Weights of a small GPT-style language model, trained from scratch on English Wikipedia.
Architecture: RMSNorm before each block, rotary positions, no biases in attention or MLP, untied embeddings.
Training: a variant of SOAP for these matrices, 657M tokens, 5009 steps.
Each number is 128 + 32 x the weight over its row's rms, rounded and kept within 0 to 255. Layers, rows and columns count from 0. Numbers have three digits each. The size before them is the row's rms in percent of the matrix's.

# layer 5 MLP down, 320x832, rms 0.137, rows 0-319, columns 96-127
101:137152165110121146135122110090117129082099112134134100080146129119153110138090119148108110148182
097:126116196120180120118074188108130086161201167180059172099137163211157092138108098079149113101114
101:094166185096131102131094170119144114154143166172158130094108078177165124098125092115143172079082
102:121121105158159109098111124156112091158155128092169169102151117109109171221137109133074131089080
104:075131132159173128098124117134097171116106124165111131106135130157048086149112073162186168146156
105:108090100108124126111145151132125129170170157087124105102120114161137105141122144129180119137128
097:104138128108093147132128127153090153061083136143138133152126099105143154113144170095133131157118
102:109082125189156138119093096120159137137135091120148142142110102153159118038138144128094121124124
102:137162164206103121144141169135132168140121103123133118128122124125140099110111105185118132105154
102:167131173134130107145196139165141118170173183072158195134152080141154078099135155153137177138074
095:180134137131098134152129183162071159055068101141091152139122092146099133135110116209092149129075
102:145090103086114149098127127136109101098175089099087115151115164131043082106109105090139124115135
099:064181122147144115131126107139146101111115166123154124132136148127100127074105096110146134144148
095:211144122169137147109166094100162131112125182108164148112101137155114100186163110136099156114099
104:081201161141161100097181097138131096129080161091067061129156117123148154133128145164175124158162
094:139147094097098129123131095079154143116138144184114121089138159169164115116144108130176166068066
096:119139162158114112143096140132166148120104078148129142102145140129176129112175110126085103126164
092:167165129123176106128075132159061097108088129098128132189103137148154152211127121088147152118111
099:170104129119139138091145104151125174058108125118156142073141105103172131119178104133138082138134
097:050118153122120085114195144126125108065084126115181127095113139118084125170086131121118190167086
104:120136103151108215134158146150093118161140173170148138144113117119121158097128098103106044059100
097:143123148142120157143086104166098114106141087091112143138130141102111104123107157126155104137072
103:100139092118164147116108135111150097127085197127119114118094111095024170150121112112155101154146
098:158100144082161104140146065102136128115138177135133128148137113169155103166193095096146095119108
099:104173153108106163121106179111149128084098088149113137168113123149082155167125086120116143125118
098:126117201160112118129120116138112152128101111166123180158122101151150139163144106100136131112097
100:155081168191176140130110107126170052116131180149131076081138127153095120155152142168228090099144
098:122113122082142127131099094154135090141112191131138107117111109130140145139113103128122151145170
103:105115153106162102119120095116112122154108128065031210133134151052146106144111132091087135102138
095:151157116179085200141109117108124103189141122146157099129113156128106138185129116112134135081135
112:139193122118135181100073080134136105101076101140127151120122178124106134080086161136169128138110
098:142117100105150137123163075093078124149118186180113116133148108159095107136132112122116078131147
097:118118115131106165150157127142091147160139109143197152180110090106142157145119119162096159121096
097:133186058107100144126139087133100129164179130086131083215143143106144093062133134081133137119132
102:153099140166162085133109117149116124080119107122127133092157135078114120141130155120116130122054
098:171148152142150165103157126160138104118153115136158123147134124149114131138140169111105176144103
104:138168070167128140147121143134121116201187132054120139104133120176108076153147089146169117120148
098:091180150112185122087153141133091094105139135070141150106126137169162063152149081168098090098143
101:182158127135130159119119158114141091146159126148116126147115133120165150130133169134188120132118
101:105170153132146137121166123125099158085185141119066110169082118129123098148122123165153142095099
101:102159094140105142115167160132098106138133119120117097096152148125100109124110158105112113178095
101:061148128141124131165098124080169170130135127111124120111120114138046121123137162173143163128125
104:139123118133120083129143121146187171087179099066165155097143153180127090140104128143146136149169
098:131153106143144114116109115091148067181193130105117102061101105115159130121113091136172168134113
102:175069135120202188108162096146130127107107143123168157145108155101084180175177078162130067147119
101:123147147128117149149134069102152156084205139175177115137132125111119122152138096112122167102144
137:119171139138132116110143131151103143128127138169140170147132131158159097166111176060122151106093
100:140165109124146159097190144145151092173160141058143125156134118148112118138143059063167190136096
096:157128153172109118150125116171160187113151126117131154174125074103156140126150123128196155134137
101:061067096131147165142091083085126126144095122093174126107097062143141160112151092178121166145104
095:085128138149134133155066085106114119050176140116134144212118133108092103176146114159128153118146
103:114117128127110106136174160111103165109142141114137150144119111112115064117128117179126077122115
107:143146145175149115108195043167149108140083166119116170117166156201208112138122115107124117130135
099:059160089157129092094086136135150088146132142064107150162153146141073123094074163197135162151148
102:173188149185106087140152081114113140148183103173120091123131148108090175131161101091085086137137
102:152135085129163132098091121110137141105160128143143132122123079137134172116116075134122148109080
099:171141084144140118145157172156066113126158118166078108197154086114089158161166129122194155121058
104:135126109188141157124122102182091125050158113117103151140137132133126149119119146096105107126107
098:128150181100192126147124117089162144126143098152115167121112107151154138135144126131118091080103
101:109119109120165183125129156120103138129179136048174090163148144131121163206133087129116109122152
099:053128105114124124123117132173131124110187113130119115154145122128121102148135158135182098132123
097:160120125141072171121117177125072129179145109113104126147113124101101146115162162156131179089081
102:091175135129121092124129152089157119058105167173084105204113069136128186169105184137124145123146
097:153163112147108109134126141130126134163157160118114151198128110231130164166144131134116096117132
102:126205136105080067123174113147079125163165070115094158093084119144107110139138161139078103097135
100:096134145160099126132105094120139126098163095181171166120125101131107154121117100093067138109147
102:133194140130169141149148094100143145082074067079167122117110081057166211107147123144184167160135
098:112095110120132106119116110137157120140124080105100113091135126099183126106117071126115127120107
096:142144156155068147160128161068128139135096071187123175153094099120127160127171120118148172124118
096:141123137164124137143130192155123112187166086163123150118098077146057129087096117122108092120144
102:106172132104185095136120173140163107127107165085159191165110123095115122088114146078155143121153
098:119149152158140150120160102127061089145109111119136111175106147101133117128094129135108093123126
100:153142138141132087122089124170098202102110151122090084122121124123152202084165149060117135125139
101:104130180147085167130128116139192108128137096167147103101096115057092089113114148123119132135144
094:115126168097135109139124186125140092106060139101121113094111131119093123157147186112086105131157
095:066133154111175104112071163138155157136162148112144160207121123173152119110131185111107157094083
095:135068082160130140172100149118056179140126174139141133108137128192140205099136098186156121134140
100:133133171140151146137111140099129181082086185089125126109131118110072156111130111166037077151091
096:171096138075166140172164180070118065064128161115111123124136106143102104174093115133159106051138
104:164127155172166159122101152073110124156140144098111140113148169134155129096127121168167194150086
099:141074104161123129148079076157039116138190109140091114149100121110106095137124136079183141087143
098:147082125080137146122132078121116133130107168164087171130111170150089198094109168095196165091146
091:089143143112144086134160146093122185146120117168163082174114130088122083156138098115112174125138
102:110124165135127123116095154134123165059107166100157167058161133135209164161118120109132090172166
098:121119154156142108107185199124177147125140123113120147166111128172125156062144147117087142099126
104:115123165067181136098136105118147166044141131117191184078138137176088104107136113105143110122069
104:140180175125100097135127148129083121136141102164165106116138132143116115077096086109132108133091
095:108095100150115167141124045113167181117129123180066073135081094172135108110124087186108111092198
095:145134129143123113080154118121130126140115164154150120116128168148150119122135133105127086174165
095:140107072088136128126109087134131114130094201093081113135130130128079106123115166127111139109110
103:099107127121102153092079135147051130067153140187107169112168177219109128108131101095105168179123
097:096107107105131127125112130118108118105125094162107095195135111183115164091107131199113092119156
097:179117107076144138148144105139122125110102119175114101089121103131170094104139138093116158125148
099:133105151183147103141182147097134146148142089150109124134113163144084148124173198123136135117087
101:191207138153101111104113160185100102113083099112163126136150181108052106186080137145140189140086
099:197175072092081103151131125097105139069108094122125067094154134032111070167166124136097163142156
101:213136137105154148126155146113122155173124110132080134113121140161062198147135028118126135140127
100:169156095143173133121171110138096125138117158120182096083158144151117103205075073136105164187153
106:161102153122110053099141154131144088192136114164096160175137169116192124015086115115165121151125
101:093196146080142116143148146133124132125117137128162164116148177105161126145107151094167077131106
088:125128162126126106138143090117146141179098099174094148203130145168096115134130148132121138123079
101:157204109083113116137124065117153134144137114124134138175140136156136062136135064118183112138173
104:176152089177123239129131075125108196144078108113146092132112127132091130125092140141204193132087
100:119139100131142183123109185098083137119143084091205171170138093120163128160116107102100105079159
101:157146017152117085145126070111128156167150181087095170121101151133117095130129140184101148101140
099:117066114099107107129132187077121144124066137084093163146139171150129059114152175119160130147133
102:143179180067176096129067167160104081124185103147107097148136133117123124147139151123112101114054
106:141248139147133132100158163151105156170127102131138122115120129084061149166093084076119182135201
099:147101138126112119115075142089117128099115112193142122129135148143122142142174118144165082121131
102:099144117130178109128077147109198089067162185084117095139141130122175136121100130152140116180139
094:130094098171133075093113146169128179158103157154112147084118107133126175117116125192225141150098
098:092114161137152122094191112126069118083158131113149139115127116141107112122170082114110153072123
102:097131146148077061135174131132131131129117132112182149123150128142078130136139109108186158156096
099:061081111147098167088155183092099099135145119092134130164121181115108118131113120120069126127138
104:026122147160095133127135114137209123117155141093177159153111100108106102132160129130131109179182
098:152163067154110154117105122146121151083082138104117116077129117128166167110132153178131145137119
096:142148169075103094114142048173157111112177129162166138134125148180126153107143148113109089116108
095:124118129144104087122139159154141104167083095098081142103104127102125095106147123144141109090181
105:130105093171112126121145132146100143156099115151165103126108154220145119104110158116138164139126
100:113124056108141109142123113099178085055042135111130136115142123103141137134172118194068071123144
101:102169137120139105088160123151125094143145098152102134157158097089091115093076129120108121164135
098:138150130168156169118146104161090145102105120128139151057151106136135117145127150155165078161134
106:104198085136145176106133098158134136072072083093165118175114114158128125127146164101155116108065
103:084109108056087085125129143118133180167093175120150140111115161086145126089154177091136111108102
101:109066130132107167118149110119095115148180059154142131083105153115094085123143173168106143101076
105:180193148124101117130151173124145102101106114119086125105121111140146146110145050083162204117106
102:110145152079140117122109151147125104091128094161123127111115133174149111091113179104126109147136
095:148126132180125129118080100135187121097159130134152085176140128098084161143168107175118169129131
100:143159108086176090149060167118124120094123099121131180140129141175083115111097151115170128138166
100:128097134122168137120094115147056091097172159074129080101135141095135104137122119089125151135135
097:132181137233158141119051119160132144142125199133051071149116098135129107150097146119081149103134
101:150143147140189121132119146116151114138127177186117147148139152171170125175134141133091155134112
105:128143105142126168118143175155149084125137138074145118061102136167154073182101140133096062130144
096:120114107112098102151149191117148127131069145133163119129112126119168099190164184134159120120147
095:130119128106077155108105137165108131221119186119081179159125119147087167129123093150081120130120
094:180128109111128134126146154134175113080148090117114181135116157180118143119162137109106138082126
099:158100108105100127140106154138131124108102136126113090158122081148137122152154127122189073150094
097:128090122115114096157138183125059164113159102112128134124137162134170122134156165136110106126122
096:120179113167135158089076142140162156227121122079117124163151161137120113103070052095151179113134
101:096185127143089137106182198119098155134136108054145128175131136129051116113161164122111157131202
098:118117145153137125127133123097147141171116117111163072134108146146177175138127166157198147147182
107:138125102111146153099144156125136127098159063129172089082157127176086180159148074092096109110156
098:165113140130168168143159129157139106124131107069175142097109120101144146073112108110164152112125
098:141088158100116119134183106133120135160138059115149117107122145107149165129195110096106092156153
094:099143123194117097178137117111137183144133112105180138107108146205160162124152117125119152127104
099:170104148097136163129171115158155128096145119104145127128122130139103148135125158162103160117098
100:169126086164144089129106101144082155128130098153073137128099131104122185140137160128112109171122
096:151112085104133149125187112166130142171224119151055053083100149139133152098135135149093097109116
101:139125095161148127126107142136170145114161107182160091096120115095203126120115191109075126125138
104:110083116051084128114102153115124071183157191164150167173138116146102139112128064122205160085086
098:111069041121119155119101180148146119122141118133224151145106093140135167158121092102181161108095
098:120120190134164211127139063117102123162132119154134122128103107119088135152140164127141151145115
099:112187083154114075126157179131115183076146134139085121128136119101141078093123089105101138089109
104:110152068111137078108123134159088116151127193104161141087114083129200167152123124143056109137133
100:128096183156140152151135071133153128124147175095116072132122102092150125085152166030134140115074
100:078189149066111128126190130094103097162195108130110081184117108144133123159101107060115124137050
100:161126135125165116161125096075125139222080102119116122093104147095127108102153090138187140151136
097:070108089158117131118187161179171104104131138149143146146103119147070114063143100162114140114174
097:142160175190120091121150118131085128138111144094189172194138131101096125120151141162111071095093
107:116151123212140109136119143163152135102188126078100124074124084220138107079158086145091112095119
098:128152146095098138182122175136172128136126083128187098148096144157165042091165133147123115151129
099:126143176086142163115120150093117156130145161139185101134101105133056136152152120066147150130142
104:169137080167113151139135137122140118039117134114080143149150122098144099134137151124084129105104
095:123117114139104140125129112138122160184175115145142108148131116125122111133123142147134091108133
099:147107175104156170138151120152118129126123173105140112119131109127089116103080126101177109168134
098:081111067127143142148093095139190115110102194122112124133101121105140195184141137083139125084200
097:117094128128089147151130113086152157126121078172150120153120168154116121182103173163131114142137
099:134116080096116111115134083112145134120127086066158095192112131191158159137144167103141102118146
092:128127195084126149154101174107134143116166108171077123145166115160175182122178168128104093115079
097:129131168160089141139117173133119130196199129091150156107133110147157151125147121127137141107158
099:173173096105105097111175121154117113179169118130147179117155191138094084160147150136125109180150
090:134117145109126134140084052125119093126081175107054129125139114143135136070147162161057131088119
107:130109096166157170117130135093176178149146115107190071139141139147055132164142118159134158112166
102:162113142171177222131107120160180104096107119165120121022145127127119155133153165119211135124090
100:092139147110054147142149174140063129120109161128089123157137104044104173102093092117122136107167
105:152071123123107146109123113148081144114111118164148122139117139137157097106148147081108137111094
096:129155192065181117121124156065102076174101110095147144133111177134139156132158097106122133183097
099:164185163144154103124149108163130146105056156140142112110126152163176072096118095096075169120121
105:111152137190167103096160130161072164149129171151152136145142130143143105153130088132132173130176
099:136169139122122107164194142132112138124121135129122079097137125149152154157133148120146097172190
098:128093091145116189147132145123150138170141112095114063147144152017142119110139150161127125080158
103:130165113073156106118123148160125116097139129109109153044130089131179165169133103078145131115069
103:110119171103094140117115167106137145162109124098114170128130141108166078159087158117103163162103
100:177143068108119121083157148135035077130164135128115145107133156094072108131108158155108137143136
094:150157134133141123153143127147115100071096125140202187117113144069117126113107162121126217115108
102:084172113129111100116090114099180174194064167165131141164135135133116224094094109159111094155165
094:126115092116141173101127114116078150148121202193107110099143118154112132122085094142135152143154
100:127092158142159036115091134122136137061127115106132140140107156101123104095124073143058163129072
096:132102114073109126122098142160142120135124113213125077161163096122072144165100183072136151205144
100:155175067146095153110140157139102135128095090095111098163131109080063082107099157121086144136096
100:163139082157151051140133107130084155224103128118103103155148171096128143115152124164103096146105
098:136167153072121140094124151127130129098117089160135146095125161127140120129135092177092036109078
104:128120112091139080133163174111169049115150088186120056139116148072182150114092134193131160137145
100:104080161103098073162114125108127132113118101205077140141095112097148087150165121160168135121163
106:073072131169138110132106070163093170162154190191205103140134056170123152118107128175118201089129
097:110154084101122098105101120153119092131095143101119141178126117159122124134115143121093149091081
103:175141106124157114111063073147086134138151121076181140133117125120172108146117077145117144158096
104:107136107082134154150128082144160062091087177154099095087134073130160095108149177072079125146083
098:105148155088106093096131070142080181073190069148155162079120114114103147147155179113162047108071
096:139105137107125129132167126162091152129150104178110117100116112098087193140107152129169155137087
102:075148108195089189132115117145128066163161141080095093130135072139106142134169084136142112106212
093:135162184171159108140106109134165170137130137104133059175119144095090144085147132142151182119154
103:122145128129168114149129154140115136154149103126123113097123146189090129137109109112134069156071
099:142112137155132085180144153116132199155139107154134105151125167107170134115138102065186204138128
095:155167130100114084163132120137129183130110173128175099121115144181203139149144156134126151097140
093:165089165116130086127148125170162094166166169071135132156121144126152111122149169139158131123166
099:153113163143170046125108186139102098135147094146112186135142135144162082139148078103111113155109
094:100133155181102111144140182084129112150178138130126138117119124104125106143124103126117145107140
093:134051094098114173133149100136042082099137119117106130150123070100152128150096127128093108147087
095:130189140134159132141164144131124110061120103136200151114121118090118218136133170178095115126162
096:150140162066080096146052177135117124169087148166118100088135166139114160153114128149158128150085
098:134142183141177111161148119086143118143139121092105120117073117146070151132115106103169115075090
098:091147109154144149115130130125130123137126093101166080083148138110094090164147110172084127135154
099:109112108086123134130160096079138159106158155128122074094111106121137101089135089150122100116166
099:139115187163131120131155113146133172117122072092115108123113130110160099181175088113182088089151
102:125082208137110146144104082084206081178133126154119096117097114124107206149128134133105203110105
098:079133150125134130132124126105096132227142163120102148136130104105116098109123155081127236112149
101:127102140151120160104154149155155094140177199068092139204157137124131106109113125166198064135117
090:108173049142155161100116078113117205080096133126118089153133116136147129116111134098112199140106
094:116126128187194123107119162124136094166094121125139140100160120178086101131106143135090095127125
097:178085089138148182119137130142080139154053086087093150133122162128174213147137097095118138121127
101:110134125099128145148124115090187091186099130099169107144119150110104077136135219135151196110100
095:152121113132111129123120070122115074140082178132113137155145142123133167096111222139134193170127
112:143136180095143095135077120157131172082143190148124118107126116103175101167157167074054119123133
104:171095171145126190113163103149078136081196145066132146130154144091072138133122113145087072127162
093:106115171187100103138105101145144103129158190123117124128106082125121118133109183095120111112122
096:157105095130121148148130084129127174162105135155147115157109114119203095112140144120111196127191
099:129124128160084054153108155134116116111102140142119115106125115090124174163113021177101124097152
099:081145117110146074144139151140140106133142085117103105155127116127077116107138180135120107155122
099:142143117253149112118136115134083156153087110112200157117140132108102156203073104148155147128138
102:132149079109101170154144105120067046173126198198112135123103129153098151156183122116136089113171
101:094093219143086094121121184128061093053089185103168154084115091083135119096116080175129140128115
101:180107104126129106127154154121121116103130138110184113148111099094117149141147148152179100105120
095:149131140147162134122120159110115132130072117094050053106136105173096128154136166078129141074142
095:149145168145120135155133127112127150083077092107049133130095120136118139153126122110059084108103
103:164107093181168111108097087126142103138153169101119159131142175110146135211071093178141100148117
094:175108072152090187087119189132112088057151136147077120117117150124133162158121083172153111140125
100:123109142175142072137105159128190107062054089182156090130144134127157117079122142093081120121070
102:186093214161129162148117125124127102117126096140101118151156134088111050157100102113120113165077
096:111191174095153135158050099139105152157114183137132101106097111166133124132089117119093089111100
096:191112061173160095119114106135155094118100087211116135150154065081036148152128128066184118137180
097:084162100144140134104116099099150128142145119125158104133152178099068122157132091141119150138123
097:182181101131120192128122110140095184123161154139107155090100158147106130124093123107129089064110
099:103086080103125066127109117167100085170148096126100110108098122142157110140178203158116114125140
109:158145120092082174087126121095039096100119110198129093154151139110111132092135109043136156150095
094:156139161166112119120118087140132097110162130122147151131160123103089093194140113128037146133100
098:110136128160166071108065175129082162103123157086130133110122138147201105125157174120138149130142
094:117151123109126151178141136152146142099104140157114153169129130165108133150158157144207173156150
101:085136145125122133114104151089101095100167132107189114094145160139091114148117076130085098151177
104:172122130162131098140138118170093094112140138094153151110154134134151078149081092144105177131097
095:199116158150111144122145149169129124125118154101154120155094114095063130179098069136093142127110
104:163139160115127191170143146122082110109146082144180142119118171159104105154135119142115105133081
101:162165113133173189134143124132066150150093127169140099097119123094120197046113112097136147097145
097:153132129119116097096111117147156110170158129161158154097139085112178145133129184140176113135136
102:119134131101148098119112123094137125119088148150137098089116134119113149119148172098116135123158
107:067118074096163141095125117162110112107141086113165137129128106152126167162161169236154156146075
104:095138154111076092120139127161111176108170118124160151122135174147168079163108149161166163142111
103:074121102132175140150122148102107118112133109145172098138113129155091142104191112100117100120122
130:110102112150176109121090142076120144161097089137132101109135074135130152157168122135107111151140
100:121142087145132127117090144116127157091090177169098132130112132174141091184134159099173117125067
101:107124245106120139151121141081167150119114147115098202152107125159108112158117163119094106122146
092:140157112105157052110071098123142135145115136116145126148120096122139084149109103101167176154139
089:048161188179107094149088094173128178114143044162091109156142094099127130110166120111125116146132
093:173141208126074136111073171134147121147135127141144160125133135124143158102144130106057081085163
106:133176167099147151135090149130186118099180122138080089111112141090061116087106097103113088137159
095:144106124085112193102132142149093186157198118066087157059148157116113159069159192131088126187115
101:113122178129167074115126115079159131160074133071097161122127153102177123126100151189127124143133
174:122124146155142066164111149103120136116103102080161070155100109110087189116190101167159192110163
104:064099089142100072143152105095092172157145108106090124155130100088208067086122088093127143121061
099:141118129142071069128178127179110127136127128066087116128114144093163136120126114119118218090139
099:099120064145143112126132113097131111158153169114136118104148156153136149152146160045137140109108
105:097083098071124132125173078105085150171182117191135080107150107125131187134111109138146135159123
097:067133100150194178135089183100084118166135151167126111150120120117158114087149126120164060097146
100:126117108120098133118101130146078073215123134090103101072129136060133110160086106060043128123105
099:147135171160149182122098089163161100138122159159143141145126131073104126113131145111086090153131
101:102120104107135184151156164102078102151132154173136089158140117136119066106133129148146149118094
099:119127099139150156134107191166149167088122122150138127142155135099122131119136102140126135160185
097:113127129081151103134124124061190139136127172126101129118104152078163158144125186137151120113145
102:086138115115147109124184070174099091117120141160121187074149165151151133110147088141147097133150
093:098126148145118073150148087110091125104149064122134129113096123198166153130155126087163108112068
101:104157125150167120143157153125126210124147111103153150145131096089113060072151142188108209133100
101:108191124123142147133137132119100163079165163162121139127135107098143134096128089132120156130068
101:143153119205150196112078107144112049123107130141153059117133140065123159085116034151083133124170
100:128205153136096155130114170138117102150125159185179089179143115085148166086148121173103095134069
100:102152173100096145136137181138080122157123132172139075119138143129081148100119162178126122152091
095:063138121113088078108123158106088155156195147097099116148134167139121181169053072120150088160155
099:144087193116114130169153109120076139130132128116077120142122104137165141147165129103187093116126
098:153141042136128080117102188115115133142105126086160119149123172086078165105163077152133097105217
091:113159168155176139145201136159094086148132105086061137153112154128202112110153120145111117106102
100:161137135123113118123163088120158158178100121185107097014148157176113124071102141076141107111118
099:160137116092094154120132056117147122161153111122124087087133161154091175175108114184090149155127
098:176139169124123137140113126130082162114096043142128087167141110126106240138120181119070111104133
102:111119187104115168136129099138172179156175168114097118149107149147088134131183167129120091113120
093:139182131113196076149125122130120173136158104139128124127120170147164131123141150104155120127159
097:144099163153101137110166095164106059172138137146081103117135152092097165086148156101137159097120
099:101187108114098112126076119167073135121164161124117130194150162107120140095118133158091078110123
093:102147110138090130162134110145142126124096108145140188116126161169085114173099156140153121124101
097:097130145165147176153131103113205138109081127150151083104107099170068128116124114163125129119156
099:158136199157122134127111117163140093108136111117104125134129152114044139137093145108123079143110
105:125180121109145125162156086095124087132134141102120115096120160173156094138128158130066126106170
108:075164119057118127141143106102153143094113104110136120171123131103101122134146151116178145134086
100:097146138091106090139150128144084000092133123133141108136130147076141160116105117078179104148135
100:105069124141118085120051124175201093099109150206127120145148158122086125105122144097172183182117
097:106119153159099140108165109122122135116127179180118136120105141146104072135144115173165161122158
101:154135067078122051138179144139082095174099143095083129133116139139090095175129110111053111097119
094:143090127136122090144151168173138172161158155109148166085132124096120186107127115120106127100144
106:131173135105107149162201084115115129122121161136128134156146124111068087122151141107137155121134
102:162132154115131101134144190160116092042122195125128111144166216155117124097145119104084169097156
099:079159140137111092129143145134104193108099118132085156133120140097178137125117112121146186149123
104:164080081122065142154113134128080120101086101137139151110137161095100126145141127163172127120136
098:140112093131129105095157153169115095098155125110124097185152156109162113128110144152142124107183
104:136121155087114189113125129163135114110110154110119143113150121160119096119126165108118081122092
099:121103123094157131120102119133135119112155129121082085102088113173120076121151127098169171143086
099:136096125189173184111131099142113137111131125124101082137116099096079141141111132140098119122198
095:173063134210128130161130171134053143074158201168124089131141089160117096147176090138137077155157
100:154123146065149056123060125140180167126152094108086145065150159063093098102106160103126118134136
100:125147083102118226132143105112155150182139078193095111147146129134119162117094155096100119131107
101:139116120133085154118102136122058127164116100087084176111090108122109085181124159124162134130088
099:155086131126105167086121109155135110163117135122143157088143074154181078118110170158071145141105
099:098129130084169111126156168139151105148124092140077153114116106109143107117163089087079137090145